Weights of a small GPT-style language model, trained from scratch on English Wikipedia: no biases in attention or MLP, 3354 steps.
Each number is 128 + 32 x the weight over its row's rms, rounded and kept within 0 to 255. Layers, rows and columns count from 0. Numbers have three digits each. The size before them is the row's rms in percent of the matrix's.

# layer 2 MLP down (transposed), 320x128, rms 0.293, rows 9-45, columns 0-127
105:078182104086135140167130156102116137092150086137172071153108119168149180132100166143138194161101117093106165092081180139145124122112159164129130173149092114159144152136111141117110154138170150099060113079090143100162188161044149168075181108125136149186172082118150131117141173116182160076120082079107125120115105107146172175140079175146109139150146148149149098141086175094141125136147
097:121146116071180101124114196181094178190085126134144096170138077109126133097122117110138077132155104119109039079142150042118145101131160118125103107133149131175137155123098131158133162125083089109119153127142123130140145148113151149126112130084108102097169151117090158064137127158132061126107193168150103117106157133161069119134097042121144127140089127107114054123098132065181100096165
085:122133169144156145106114095157157124169092086107156064097131116115145151167154122117121108133057171156114139134117100091086122109164117130084148136120118079131169092131181069163162104104131133080124117203159132102087170101133099186096085131124093148178144028137177114144078203171139084110084151124166117098104133161165098108135152107142118088149149159093095100109173150097115057148148
101:129099136094157130134098088054134159104124118086134169148107117136132156083139131144112108122114133173110092079155094131116123108179152089117127175175142167121145126199149106158096121109131147113156119133103144075141117046119140215103132114082127199159148115144066115139143062100096096104180125105181099073165061101161137080135104145120107145170101197182165141132107129079140126084170
098:138118096183138167112223188167118073140154107102083187145156076143103124126098116124138129107158184109116148146144085149150189162142119126120125161138125117174080091114077161088125136071081073107130146112140122099103105113154122102160116046178104166150123103115070110087148121133090119129141144096148112111170118150133144112153119118181082107171174189146140106143082142053114086092172
096:111135143137112142160163094069085072102183110138123089109120118156152147115148057143128151127116134127153165113107121119135155088188127078137079114158122171143128123167170159120151155105142075134089061148145154138128109134117064175163140125168057197060114123170107072176129098113106154088131131077116109091064140145112126129109175125127114111146092062085127075187127070115176109169121
098:161095165132194155070108115123175176081074068130129118138116094088125157131122156094103115201145119140121092118184169115142131163097188102137168155123142142177079141134110162100092089136134119170071168093114107115154159156061099140141127122118056114170128142150125123117122150116152092103133099132168104185085141177170184082117109101176185123188146175163110118092159155097116162133159
088:154077090166049171128086144072146149100111151064104123149119140123126115122087103156107110160143131148089114173180152145113139121115102128150150183151129161074140147177069203182120096129081155180136126150153146091065150163118120146111205134161126069132164143109176152098096118128106175087144127125151139157118207160109094200100148127136141133149124128113143114151116169090061144092112
122:138187134148079150113155093118027077138095149135113167123086092140155116131065136121114129132152174121109185153104099102135137122158120118108188140128131117156072066166125131144152134120122125080177152116181106159129112147100163145141144173173089091122109151139153057156118137115155098150156055111069106065097108125111140077129102123111133087030145071128152143116128139193114097137091
097:110153102168072166155125165107092083108100109086170077084129104125143157124125125112115110162077112084111127117143166112110134122145133155117160128072100101122125156163098087122160109158142071161157153130114169121125121154196115148122160125128109116107087136139161095183205146071098150179177125168057108151119151129127172157157128129122050204081088083151169127210152125135170150179137
106:124075070171118175145132160107111135139185109078119127190157118182107146111151134155077181187102111144159112180187093150078132143185097122095091108085145115133210150103107076111115152102163116087111083133112145107098104181142142099158088178138130124110145163135140202105124116185165130139123083122103130112169104107107173169117140147138120169169133174121101101133079066087083150117143
100:134102087091132193130149130154160114106163111117140126155083101152147144092151139140116150080089135152152146168123158121109150102123118085192093155134157093120152123092175153072114130080176184138135117103138176095145157110168089094128187084075064184105154073089154116144156182100152094181103083120204189152137154075165127125086139180098156083172170142126146145097157117093129139110124
105:176151091131116120137116139168105214150147147119116134170105162068107105104106137145116091139099164180143110134179126116118154104149078067140140126098141107193150099103108134155126066184131119086096097159168148128094070119126141160093083144122115063182135160147116143173104034101118095123091124166149151132119074124138156146172125128206131169137094183128115119122090194125065103124157
099:188074091097122099133156093071166077132110169119148146099127064118218121135073158097149120104154090178139179111075076129139127131149118189120142093097133091085120145164117089157085124157104105111151157170137151197118093090089115128177146089132088138126137121101109165101150119140114144149121136118123071126106109068057083167144125107114109143117140148185090156151140099102093194181124
099:112106111158069126122131135078091111065117118104187095167115114140112139143072105171144174094180130180134157088077075128137168134148126080104136134185107164157082166118106148058109129125092115123164133153081125132184131125141149179128176127118132076157129134098135141176082174130118157226132133108141109159128124138140138112146108140045106125136130109075155160158166166133119153080214
099:126128111072105156123168106108126088140144116137142133109201163201099193184154188158100089153116042106082145136095127082158153175086150080103120141173092149170078136125144171114130157158119117182101109115115113139147140110127140114117080163147137216162107135120144122157128150133153113134108061144100104144163138178121198118171176110138144165116149086138173168103163122166126094157174
098:062130112097131149100107082147171122132132141107057125142139145148092032154161101046102110140114095146194128171142128111132101087112108106166094167065169196078153116155120135136123154165110168113153053134135088148160162176113062145137109121145178110163127156102146156161160135143128174132135143089176143101116124126148151109176133179143125152109053093118092119072147135082148130146147
096:160122124136091075204084120124097126152061101126120132057166116138143153146148171125137200183200166115074104112178117083156087151141088135099127100075103156112084180149112077119139155166081107145106135092106093126118097113091180142152129157096187127096119103142101104143098161132095102139138109151070143155131143083117081125105167181121164139135153168137199151137149085090106097164121
103:104116089128118162186105107110180187171127083101140104156107160134164106153143118160109192132125082049131118151157164149132093092102108093152128134123134098161136106135096138153152071158203118156133179163114117145077126134124076124118183135114099136126108122094123142133100077069174109141160106176108124107110120197161092140091143096216125058154121138106150107114118095106110185195070
099:126103089099129186126122165188148170106104130143152180143098131143126139199100101174147066171107125128165124142090157119114121162151142160138163145095141089153098097084110190152115101189111062143118076112175138064148092115122080123121139145085175079167121194128164136062173149142177191115139121123153109118104111105116126128186148075125189089123138162102113132089143095156167085123106
094:120135095123162165121086121176142163129116134142182175120110153121125206129084175167105110130160094199172125142100103192154061083128074123123124093141090169084105160083150090090091142122148160144144127123101143102126203111170121139130105136127140083187168097095138149123161190161139110155152129119113096154122125152118085109120140161135071098112170100130058122122124039095062119151153
099:094065126118123167134141109119156153096135104099185128130089167110204111104065115132093145146101191125127170138111125153138161129084178181156131145173157121068157126071099080115119167120128137151172048123167120126148161126131146125159164142133138119147192103220144098170120139083103103124126128117121110046169146168144135072084089134122156135094119166154148113095168172084157153150084
101:144115119111158078097125110162118143104080127159050144086106084167128121166100134135168105084165128104075122134148087118163191143129171128114150195092154142179078064067124113126166103123137116193124088127175132098127104136174167191137108147128146145130133155146089132135123156136146164185133091170083154134148116082127150130121099170101120199140127185118129097064108159170197106085100
100:106175169161140157128160148147138062145129114148152199218058154129147117098162124129073152144166164181135096112117126128122143127137138124150162153146159133112094139133088054185103182160126136120111068115148197170162183100130145091180108092160146125133096147122146066111098136144119121144114162120152125160116147184180087120181165093121155195106143164154169120107127133061118119166111
105:159140168147071128124079138159104143140094115171167116153102146124143180213093118107101103111084086089129107119176116131123079124106123152082067105152074098127095080160128147125167093152150081125141120138115091155096148124173090162150169077138122122071106127083134118118162085180178109162098170136150163217067171146155152094107176121112103128129085147094108160156107153163147085110183
099:082215136117165159177172119111111137104139145175129108181118102146178132074117157114149151123104198100104145113124157121165121137091060134156128127126103102166132124159087182075116175148099106170135154063167137128163162151128102095112112085152124190042102086096074096106132143101177114117140166117102043160156115123126120121144113160089080097116119101156177094103130125120145104071131
100:166046110146077076108107178148156173138138135164117101119157076170125105071101056203155078111113084191124116149072169097121119156118114079143129088112108105134074152160128176198069110174109185112142099131157144087173102096122119166118098100162170097169135134183112141139099177145140157146099135153165121104091113102128123141109125119102110115165142170140111122095170139105133104163094
095:176086152097150113156084108113159151102111098158173132120159096094128133144194124168158115117067099128161174117114140131139104140089115140092143124171137140088106109179139130090111160045075099145123126072114140145189096139168130089117171088096119164141150118110152083142140124166174161186108088166167099064150169174176061099151182140064092106121127113109130163187132121099127107095176
103:101144114143109054101175141129169193108093132126123057106108140106108113118112100118191140118113170132147130103160146141150118107129165147161166158144112134150142170118151177191098096122125110154127176078089150158179151141163123127087104187110152177210091112175164107161067111110093096113127075151128132107079103136169138141078123213087144109205118125150144110117156156069138114142085
104:108125101113159164122110100102156129145178181117179115133143158097115112165163147103161122095106132157183151139126077135112076106073096158080103128132077133063227122138164105150085168157157121152191176168132156121166177138094123108131075106184139153126124170130134139138121101084108090192153155166100065131097141134156169052127136157125110127082147169091171137148121157145082099118167
096:102174142134074154225152148117151203086156130090130089138212074142212118163145105115155127141170119139083122112186112123150163115094130122105148146105102153106135114148109089124162089042151120113121159135124124127101182095153111095029093136101115096069112101114106131098127106164124131131100147111094105123142159111144201119129180125088133133120117096133083119155152116170084170138115
100:078132088108118137164128113166147105134192190109098120129128127118125127136126165104130086059126096132162156183178182105178137140076147166153142073096059160156098114103101108114115107103146174169165174090217130129082135138173146123111121062147172114144128105095128127058153067120103098171100117125155069131150160195107085116193133141105172132145135144101121137092158158113136129152106
106:118139117116110143158143131135130140110075155084141113130147192127133145165126161127141127086146131106129101119179061095086062148082113070144161170088169196160104082055072078132139133099150104134160164103136120152113189136163109140078085123164127128071088071103134088141177145152149137098052153095181085171164122084127120103140146133098155148126134162120146119112165147195103085112167
098:166124118125133101112109095197115149179132131165101187149110099100141123127104106119152163114191084105158146113122122184149132096122208154157163164114179124154082119120147106125160096064081108131103165086107163131159086164096134141127153156154168138192090157112121107150150138144129121071092127154120139093093118182196160134122133144152146162203142147056113101049091109143102132192176
097:143169142112112140123108082047084120168101126079098097141110074089068166155124130106099126098072087106145125150148149110107124136148188153193135159118154088156114093128156127097116107131122144143107123180169108093150135116135155191142127154144107172186148066171103162119142025108102139157170092113144132104108123113124113186187156131154088112144167102065159142133104179050114112101125
108:138155140138150173156115129159053111104166119190080158096134172144155136178152132178153113137137092121112091106137155129116133171077142095147085084132127141107105087108100137143118122146063095142121087120152105132129164157156085142157138134117157107088231176143123169153153123117185143156065218157161092116082091139185110122112138103190186105128128144104131179127127105141196144119178
097:119124114119076112078160197164107151126064057131152142173126161166103093184070118183130128166178149109128068119119096082118125143168144159084129149184135118113098056118070115153083140098092075145098130132121132082158092104148085142126122111169131133083090120169141097174143185098149092137087142126112141130115178161077079095138094120099148210147139116127159157098090122124106118103125
# layer 2 MLP gate, 320x128, rms 0.315, rows 10-45, columns 0-127
102:175195132185096152124120067097172121100163110189080098107137175093134138169147197110139192111086185122142199156094113133129144094147157121122148160187129126120111102112126103127121100109120094152115128139088101138158143139174146121131115116170160149155094074149104099110118162106102107106125137138086128152145146158111203106138148163119121135073174064141136221119144100179054133123073
093:139140114130140138084105098143177139112105114103196121055149144102124132208180134129096091134073112138099171165142141100096102152170184115096146109158157070119098068134176132173133101094125103079084132202148166148098170143128082147133085120136117179196107086111184121124116169174056117103136123154135091079116123118117136125114163088148126136178170170119136116110142142087082084165114
098:123072137208190102129153174124119138109101067062125131126114124180086144105151179160112076055106135169162124090142126136139138110120168118158126099144194137126099148125148169123089100138172068165203124144141181119104105140133084170160127084127106183158137157059143149134092171106109183151179119128168136067126141113138125102113142111157123117132130154156130098080137194094139093107174
092:102118142122135114137092154115123147140155084071126152135211142108167145122148172149142149106139148147138147148115149112081026164073138165140142126151138150139150082127219142082162152109170136147117148158147088165131148132145125136089134115105077108149128113153154099132121154085137105115130155075157135212102144162123127152192139154033182134122158119073163123067164106205103157109103
108:183114139102153142155069129152176146142093127167122118108162197163095127171158144090161119163113146118122113167117086140157110144152125153084162126142154172113150125139097093143117111098088090085158187084120061144135137155126136151156177112119179090119135127118132139147139174179066133172158096188073163128148116065182103146146162119045075095145181130132134183141139070101148077115173
105:136134117129126141150145141119134111125156174102094082158112158152166132180146243127134121093157114157137137136126133133170051098171184142165119138081203154147151129056136119095148138094124163160131123136105127132083123157083147133097162164156129134197141070125077112166148144145092224103149108102132128158136084176107141134133086157096184090121179132100195113166098148120143146101094
077:160138158139125117070122108083153017149165130120180159108123131114132163135115154150170144160197105224113119098084114107192149134122095107158137110119098133083095173129160143139151120189120149198149091164114144124134163200132116103124195164097131154143146172153099189152112128113142114115164155113145121136140110105143110138202195111164087120099113133133127139106172185127141123171094
123:190162139135109179128146135086122097087152144138093161087141093100120131132135193134117129149185145118116169185124121124108140100171099163148195133095113156123071113145185207116162163157080076106137180151150084142140075151089128087156099163167172104158129136146143125145147154157133115166135106149129124057118120128138146090106165111095182121113089058160193186117126122181075083099128
095:131121094111112106121112145152188144109173157108186125109126097133148169168121144117131081154110186133119172110104152076074111192134135134127156185120117178106108106178099128063134151127128144096139130208110186140142141131099092103146079127123180109171144105082183090109095142111098077113122094175070068177125180090144133077163096161162131127109161106123071109118203074127132107134141
099:145084159055177134109141112092112131130139174085070148129118132155115093092096120127186116076135108074117078120100124140143111098096169101085076085091111124167103162112126141181166124181087151087125124126157126165152135119072179127150136146167142160156165113160156089161114160123093145119154191140148148137088120054046163109085096083157176143158110195135144103126095157184151152128124
098:172090105153103119111099099164153117122166101124102126150143121178085131185159091178152116111149126136141118130155175114096111093094175144080162092086144167076058189128127161124157114172133106104199093156115081063128153172133094102146051082154111108135056145102137114139134133158133094144204115167098105107125111108140100090144083086115166118127131104139133139132096147035083109147164
102:178177119102147136174126139134111172141115100175162042096149160085146173128086190103087144106139211125096122092145045149093103101114117109117150168120142144147178163092132141114110140113149123144056138126106100089141082141148121128110101193170175072185105113154088157138102109171115155138131156139124079126079112091207081142097098111139085134088110118069106110134155118136137126098127
102:119137133167120094106128193149062179073133114126100121118130171137080142110165121111109172166138120077143122188159138059218129149104167062136091102162142161155164103083168066069108111113178188106132147084121100169102127107173115138080138135115134107134134182114101097138130179141100104160082092135072131132146119136186117082155112138172126101112130136109094108122091107119125147054161
097:154115116180080077105103135124082109152183116126117140169172162095067096144131106077152150142153097172127149146136123055135162090166121151140143143140142183114128175136121127143165060048106072073118111181079150195146149137127174158101132169171126085154150151176168154176131181094120171181137084116151088137136151151139089161119144104112065166156132139137124144100154155116090127166148
100:144070139100064124180122130107167154149116137094109170115150162148137093112129154169125125176085084137112172157080139147129169146108134135092102185132078121139099117083156129117184187047106122056124095156126126155139130092158127088124092166167099150135148104113094171085151148082147123065076115111121151126216163130104138199157134069134184132114094121150181176164148151158112127126129
083:164122107084116128096105112163132088176152178147190138103136168192144077192157101170139093146145174069127181116135178143195135119086158120092160139145154161114119147055065120135148121148194102128120101179172157123116135112116099163068114121121157150110190143137112116148149148202119164155176110117129150129111164086130101113129152130112164131103086134186118133088147180174095123180159
107:138206095128096123177091151116127139163083093114159041067131129135131172136173147152164208166139160110088118116176099067143109142158090134184128112079164182136163149112136121150095118128134146158131141104148085151098106115090167115157146153135155121119072166162112085120096128152057121117143164159118173153110106048137112155127193145150149098139197131088136158078116111115089127127087
093:146115149183109209097137164118162203127195112116109158123084177143104175149157105126094141102093101106100116112132188134138106148113152113144084117153128146078142136115172150137164139156157155111082125126080116160137120158160057114133123104129163160194084068098180120009099106109110123150105079129136159135159166098079113165109113159150109076132119105109166165167152121133127135184113
093:081112140132102100046158097110117139096115149127055123111167104118102146138097185121149112108082192165145122112113113168159160105127138116133170190116099100184144085095091104150124090156131110138105109077117108099119116150108137171191132180081138099164181136118106152152129108158083182033081186108145126120090115108093133123099139125160107123086097145073127054138158171102100104180138
096:117195104112164064111114165160148140141105155183152096126128098200128169087120180092191163154114118170113165085087076156145071142094140176113113136203102143109144079098113114093136146076158116178154176108156139130083148146136139114116171156144141119171124137096154087096109166131119135121163123050093134142139102149145122141147151074070112057110154092136143104058133091128120117160089
103:108137084134155158089055175138104088095184120120155131123088136109119179110113115176144134128112108141144126155103178166164093125117107097116166095136092163097129180131098119067098150112102056206166083140161172099087121177126065142147139111153120160129124107107136128131107163115091132142208123168162134095163072067157107065115113077162191134173115115133078110068138133125138102110151
096:108139169173161096174162134081121131137087134123094096128049129135146124120118140163073137093114144142091096094138120086148116112107159175171147106120108084111161134114123111125111133127079076156166111122115146136171145115098167151184136135100123196040171164136058192140093134098128141155153130187158092139106111157144156127131130145129126173187099159081091035122104167147146133131216
101:147048074082162123116115111145143153169153093151094094027126104107116138160119120176159092141079147111123169114129175114119132105101156112150115115115074078147167130123129225085113113147149165167171156123131140127158145162143114160121141104098141124171078071155152195136138127062134112100136131163121122064158103046139139073088088164153112092149124156138092113150087130140157091106107
097:055159133114169166108148081124109120138118145132143148089086065113137123173100065154132167127129159111128124205127130125102151114112116145204199121146103113152112097187164054140108098156176131197120175129110127165122105133106133155153138133100085165132102214149088166105168148080160094108090154165144100128109157117185182095140181157118075114138084082132155131160160149123129111141112
098:140135175147077049129126144046168100143165150072081145119127141095113170142131119101109151127113120124100138142118120117156146117148183150054111131192124189128108091118186136146129141139086131127075119115138138189150130184097128155133157109164192098160185115134111158076113154149155143098151091133205170183098164095124158175170163129103127145177144167085092163133109086117102177110106
094:108120119045109143142152180100070101068152121094065166159170160081109160134144159122105111107096106175089128115100153117150147151077142149133100093142102112090129120124195172129122140134135115110104181090161064182138149162131144146090146117080127194134114135098098125106173154124086141128113085146181094133131107159098119066133095176107118115151111132091151034083182117070154163110103
112:074175118155095127115145159122089085144168145145124131133120142195140168127059139076086130132161153156093127160146105120136148100144136108150101128081109154164131171092146108174123137226143152080153138182145160111064162135106129131138095147146120122099128113130103142135088174095060118092159183091098154206097107074081172128105078105157165156128127147131094067081122132122148205133098
095:167100103111099149069101131121095127128120106097032150155182182106151154110146140117088095152095179136181086158117155103138157099156169129121174115110127076136140133155173120083143121131122104172159104156077139092167157145104172147128194121176112125173116140114189164080163121121165093185160127179147195116120123149124139188157124193098074108127158126131186116099104128190163119109122
101:134143068113203143184146164145109119112102130164101079146146136154103040181164139078089142065109065157129076129131172142123102118091068135149205139101125146075159106074144149101084151137141101137153110066129150120139105138159118148065104063173117155132114137116123121139110117103151152163151145104166093112094128110187180102096109148063145124141182143079116125151117125121141077103109
087:132114151112054126128171171161161148137115084095130110168097180132150151114098116126158167201097155134143174142161125111099144140133118125114152158191136171135149150073065108171152099144147125109113114096133135181123105126139154065132158165106168124174121134090169187085122107163119159100137131151092045073158179149127216105161188126093127148156136139163103129160125135071153202131134
106:106172108094156110106052141113134116140036143100121106136129224086108127112081143129120140129120084122130115083136147125160105126133135129067112109168173131108185114124082143180159139113181146062165162074109159074144125149179168185113118117112131163148192181097157094115128163126169184115112164147167148109113135106181155147092121140141111085118109110119107090194110100129190144132169
109:123150098101136100126185161138140158082106128056197110125146151084154168162096102118087069095150137123065182074125120131146114080064112122069126149173167159123143193102121138139071118148065089156096122182143126128161159176091111110086052152154128094111154092104179067086156122147157139160128122147151128129142072148119140100172116075133141102149162116139104109147143119189142127107129
097:093117087082125122091134115102158118137107136146072090194113163214156125151172085132121087077155138126101123199153151155064098085141162188109134128128124063099123138050135142119107125183096093119112092123176120113151129099109158102115116087167122124093146101100161155161160133145109167169182155120125147103070138156092164081092150147131122129144157187166182156116153150114134085058155
100:121151149135134171125159121093159167169161111136131131156123052190115104139152100120129119145132108139128134167174128149088137080122140103131111094142156103209082124156108101120175123216084069142106121122152161100197124131106143123170144097079129118080159103174088191157163163153172173082149129108169094143110087158084138134129169181172126121160110176142166145163131176172068112083156
104:145109146050119097110196125111112119167119111154134132122124154173117124133121170136106091110126049136126159144199135150102149169150105139156107122094118129119168154110050080113121116134041058130155108169143125167183098094121121134140135074143126156079198159139085160113141137144140137104153153099110129114103127106142088100083130127148183068194151185132093134063116100072152166178136
104:095156068085131114132095179141041159093077098122170100064143103156134096146136100181103081143138102131137127115120086101119112127219081173109157090204120125137091108125084089140060142083153173112154135100168185110120111141143136164136119125175142151124107104171137088117150190131090110142090118179099117051130130158110110158165119098093129194162116149141112140126118137121097162119150
# layer 2 MLP up, 320x128, rms 0.322, rows 10-45, columns 0-127
103:145130134205084174124100130054190121117173141188111151107118167098112100159135119123127184109089149099111210147118113183156136136125145058095130167139153136107139105114162142101157102178165151135076099086138123128093091092110115134141157152126140137177099081124133077141095143108161125088184106125114169114167168111071160134148129135131159177096161095119115189078161109176055121130078
096:102142121108093095164152143120055134161181179121076124188085173170111135077158107112173150130202139113153095111141136146105142096110074164174118167110119178140139201081108122096104159187120159178139136078118088102172090110121184094122181120111128088108148160156097108158177089086172154144153115130126174140125142136175111131146108153122128101099124092202171143122138126167161176100104
102:145121127096101128112177146098109077072103104094134128146184095037168075103137156119157148137152151095065143149110165095153133132155149135159180131076090213124168153119141089100130115131121115148182142109096068194128118154118126082104099108084176113079108095143054098124159119083144091089072187126116159165109124099147133147125122170113152089092149123147125074148097095143144174145149
098:103142143151118096143124138107100166154146109099208131088137070074137160111137127162158148210091142150115121113146112095102104136105159090108140152124123148114153133183243119101137109113100125108099151136122099189146121140182152108090122112083109135187129149113118137090077149090132100136107151047122166148165148117095168156169153134062186108171177123099128128105113135144129214065132
105:173140139119141128180081128126193127142108140196143110088162172147150132164129129122138110181118131122099165111085083113202096139147142118104125125150117176126137114154115086111111162067088109108121172068130044132109150146087118136171188120126173107118136112133131123178133164172106141134146093148068125163166100094168073180123136079075078114163186114130113163136204084106120090110178
103:130132119136095118161129144116155159128114142125069137151107118137148140159119230119153135093118168162124151168161145171116067167150159175206133132141176057137168173087088137210122134062133146083139131142113098110119169165128104116091120151196148162167084080132060095118152133135111145121119172064107128115167119167120187119092130117135083093104143127109175112145140161136138139052129
097:082125107105137130173155177168086226092118138116084106169094170132102081136144102153112112105117116063169142126152120140095121146153159165111093121167102098159155070122093124116087115082110097091169148115185111127098074073167172158133057083142153124121096109115145065041119101159150147102111068107142127101095125124120167151104136135079178141115108126113158138143098065167122136087113
112:133120094125101146141099116160148140136129103113132100166147133167147106087120152156094147099200098048143133165121109148122183080133135098141129163084115149145081160137154106148170154140106165194093134193105112210096129129082098081197085128095121142086132119098172134136112159138195146166104155109090084123144100075095163095094136103140193132162114088139174111141169148184145079186113
103:159136135116125123096109076091138146166117154197137114152136168172158115122114121116147155070195195136160134122120089110166138101090092083120077104193141113126115098120151186134128144086124178118123101127171094143101143062083143089132122166126121145170173124120105168090083176179149118103137134057203139083130114113078056134124135114146199070150170160141111118087108168158126109111116
099:124091150040160135099136131130103105140142176084094144158113108138107114079092116138194112072123120082100084139121116143134131119105167103092057066105127136175116159094139158168154121160078179080145129111182091178111135136087175127183116137163108177146158133126140104157134166136093097116147160161143142120099149090040165104114095128140173158147093192143093105146083149211123140109134
111:107124088112148120163077117126169105082102165133176151144153136166130138137128102152081116138115114126079104124187138131084108080129161191060128161085107141116095159104175202119171083158156142111131123061153133190118092169067074071147087071155126112097120110134116037113164154152120098130116133140104100131175114097154094126185143115105158128092088097131090143091126083096096175148119
109:114164130154138133138055147087155113134104104142186106103115158170139192195151132107136164123107086125145097116110091166104124124103161215107159144125130106083151138148109138119136179075155158140146128059102091081121157168166112119140134153189135159164094091163098134139149162109145161119173149138113111116113152175184096126108117137027115104087184053105159159125135071084151124091139
103:141174138175088114112099175195100121100138124132119150188165185115059137087169117129133187201170138112161141122144127125212113146089112158135115133173127166154169104104140086088172128093135116136103111061102112131110135136169162109108085151131148105114159120154134067180117116153095125162161094139130149156155102196217169140129097136099108113112104077083135083106160104144111084110165
096:127110110072141175127151120097139127156101120148135079063147149206133128151130194178129115099108185111120120125132134145109130092113112150122086134092164089120126107129143112129146167192150168146128124114163093072093109108073103109156085113146121171102131117142109116117121061154109090119143186101132188111133130157075164073137142151124228096090107118148158082125094072180204059122120
100:137147121145168108120140201114093152090095088127153074118109148120120118139136096127174136086120118129129096103153116132086084104134150137191139102140137128087159114127133092149110131101139181145094203088122128105088171130116136067124173119150152092132117126157191137104131088120087168146134130123100145123088137094150000126123123175074134093135164199053115129179090128113136177100073
087:127090120146151118133145092154069158144110097127102124124169101092125182133126100107138126182087098183133099128130070116064141086155070079128093171091141130140146121112136080087084143202065183128111180111124147108143190127135155068138159103151022080102124183143161129154132139120100146169096109134120067096154125074144121089109146115147142077138173166100118089139130137129135143095087
094:133080121167170134070122128135105124141120195123103184195086119120124087163096158099091082107147103159144112174060159173066184116129154119032183136161139077100120142102105171121137147137122102122108108118100150060173115145155124137100108113126116152136176101129145163158138133077169157149129067121153080096131128203136155081151071126091119164126106136164132099126126172156161109114173
085:171155153083125057108166094167090119128108142153097092129084089138129142111074146097176135144094117129130109116135049117117140150209135151115154132053118160095120145159080125138175133125078125108176133109208176144140138144087129106151064102152153162106164090130139112142064099117064104165065145063083175080101128109083110086125099160117122131130123136159128129168112178117149098129152
109:160198145183149097173110150129123097119111067134139100167175115106141121088140124126081141093176130090114187110152067076123131129117132120106161082091145185135141137176153092097067138066084148110138166142101128136135101123161178084097122079172107180102110138186093105194121182109081120157148107164107181166135130142138130135117116182129115206153145119126153151110082141078134171088156
102:163112121096118117106166092113150086124071131147083143127137138140142077068150165139102121102090130108128145152208114049119122087136132134105214094071162104136129074130107062147101131122114129098205164149168138138137057133056101078106087118139102099134081116120103138127092168166101145115125154116149137091109117184110123153122112088158168104132156155125167124161059182079149096153159
097:108115096154135134085091185158105147105161064116169185186093136079095157057099128155155131136130142104170081153108150195137132133167128100127135091067108153107149187140145138085108150144106081183148090135112113119166157145124087100167125091127122175155084115063153145097098148093130153157138144167135195112135151061139105160091127115189173095166106145191099111109123178152100098108123
098:119111107140101116144087131090093141137133129055175145123130228116186083159148178105102082162127107136188114176110146151065101103114099116107185152069145139124140205124144098142126153158108133102085124078114082124122122115109107095135113092100087086091085146136162110130157106139138076121142184081099158143131121136167155144142150084152091124122153079170144191174164069110104132189102
087:118111099097141086085142093149162155111142150134156128016121119088115139110054108155142105131085155116156146126107154133136150118086130066112090124136084133148151109153119187069106116142158157171129123165114116098136123155137071154143131151075112098136069140137140140106151091114092108054099165150127159099109131023125141095112057117175054105157109146103114094138091071171146156135106
092:170122084103052131102143125124123069123164092131121143107137171136114075092140153126153116160106151122155142122086113101130128143131082114108133138072141133123094141096067125159137176096085157091073143222122131111154095110141104109144123134142153120140161064115148119175058183115062149139143127053093177130073095172081119190135139164081197142098154146101141106123119093141117158080081
100:133082152161108093121121135115159111158161181081085171146149128110124127165124111107134091154112150108112109159104141101164095125161187144070114134180158163107100183134132136152143158137112157080099154142129114116114105168157122161105157128161178094199186097130117165127107165117166155147157144149223134175071140150094127166178171109087118151197124158087116168160069140133141231123119
104:129121162058094126097113104081064131133099098136185126110112132101122135175115174074166083139147127113141103169182143107144146107126063075159097131110164168088185154046108096112117111085178118161156118130128191143100115069096154085177140174116163116066119143025171148115111133154109121108148163115108093150126131139180122120093110099126163103136112170132129146134078119107159153112082
093:046160111146103122141163144121110094123147160125107124142123144217152155117086147074073124168180163161123100163154120112138133114128145093152096125090101152173138195081151097177103126222148162085157138163125142125071171126074161125156121142160136112078145096134105135122101169107078106088113182105092143189082140089083173131134116074168172160123137140122111086091141133138127184147119
103:111163153127127169140089110117099110143126144124142106130151113110115107118158094156101192126171141174144109105140112100172162146221094152146099076075120203177122089113096059098092122115127196086131118129133130144102083117125126153165172096137111165142133193104081144166088174145167142189114129142152093211100071092105103123165129104166097095082135085091118176181112105116157151134136
099:105143169159088130081119131052115072175144142089117170109083126091174200066042069200151102184132138128114130149090089134102150125168161075081100117100124163173072082160122139133173132109148154085101145134107105130122131133101105126168140146067165115090135126125108123099151162110110135115099146146097162163122130148129097154175078116139107125121055095125170112143117130108109204136111
112:178101123170183098056118089141105032128120138171122141121065153084071145087101144147148129125124110066159110097082170107156098131197124130125129101125130087126120157123125131128113150154121150177113079110119129117141051145111107135174151170153108189155116136149139089151136174117120089155183176167187178094139076137121054138117066137162123093100120138106185157154122117126133084131132
105:097156121116200110118148107093111131154098130027176089090052154142116178088162101145136147102129114162129125106053060127154123113167108128125125124146140111112107111101095153097126186097179191128131119153072152134127134127158144140121164142118082089128097201131139186117144171142176201050160153113113098110066136105174132130134124167108142108117106102112092126181132149135151156110168
101:111123158112128112122075122131092093145115136165044147128148129159109090088188189178128179161107091139186097203160110096138155189201135125150136102095074111158111101162166106136170132103158165077154135079126126151124106084153160129186171137117134174135100170110087191163094133106104113088092133081111109121127199161134119160137119166110103157106070132126126131105134173084105140164141
098:153034097119142159193089138017149120149109098119147126152154171168144036120140110057130086113086154150109120134111152043118102148148147176146150153106139169124156117104120144113092156192143153151169093160135107130092180120148090120121158131162099135122168157130110163145084125122153142125116139080091134068066113182107103118169101150144137118121130083121164097126105150109133130087089
097:181174128132073166120147125183118098182149181128095145158142181102113065094135115159186090145140143200138138135120131142180179175121138117163088120172189125078139149097097107104124119142115144084130096138147114161131158153117153132090086108136166106127144130119145083174101121159144171137111143113093156166180167116111188121148106113143187121129093107215098100028162110162112096109145
110:135109128108040120125130122177114096205149138182125094134179127089118088119137069103189131212141132164144187097102084042146144131129133159173149138089099103194125112131146178144138089132156190181112146102128048127128128130149143119134178178130153127095108132089133138158148137084102091093127076152140098145113127112131130135176144045111117133115126121163163126141091078113104133107135
095:156087162133111155136154122102178078152147101082061139178132157088158186099139172048132166129128125136102133168121153142110176095081172150147117135080165130113160165106164146160188116133122109105114046174127104123161151148131127127074133137102125107175150125079111156095119086129168192108162158099178178182126118096134172138089133129104146030111107132132175121147150071120157114114113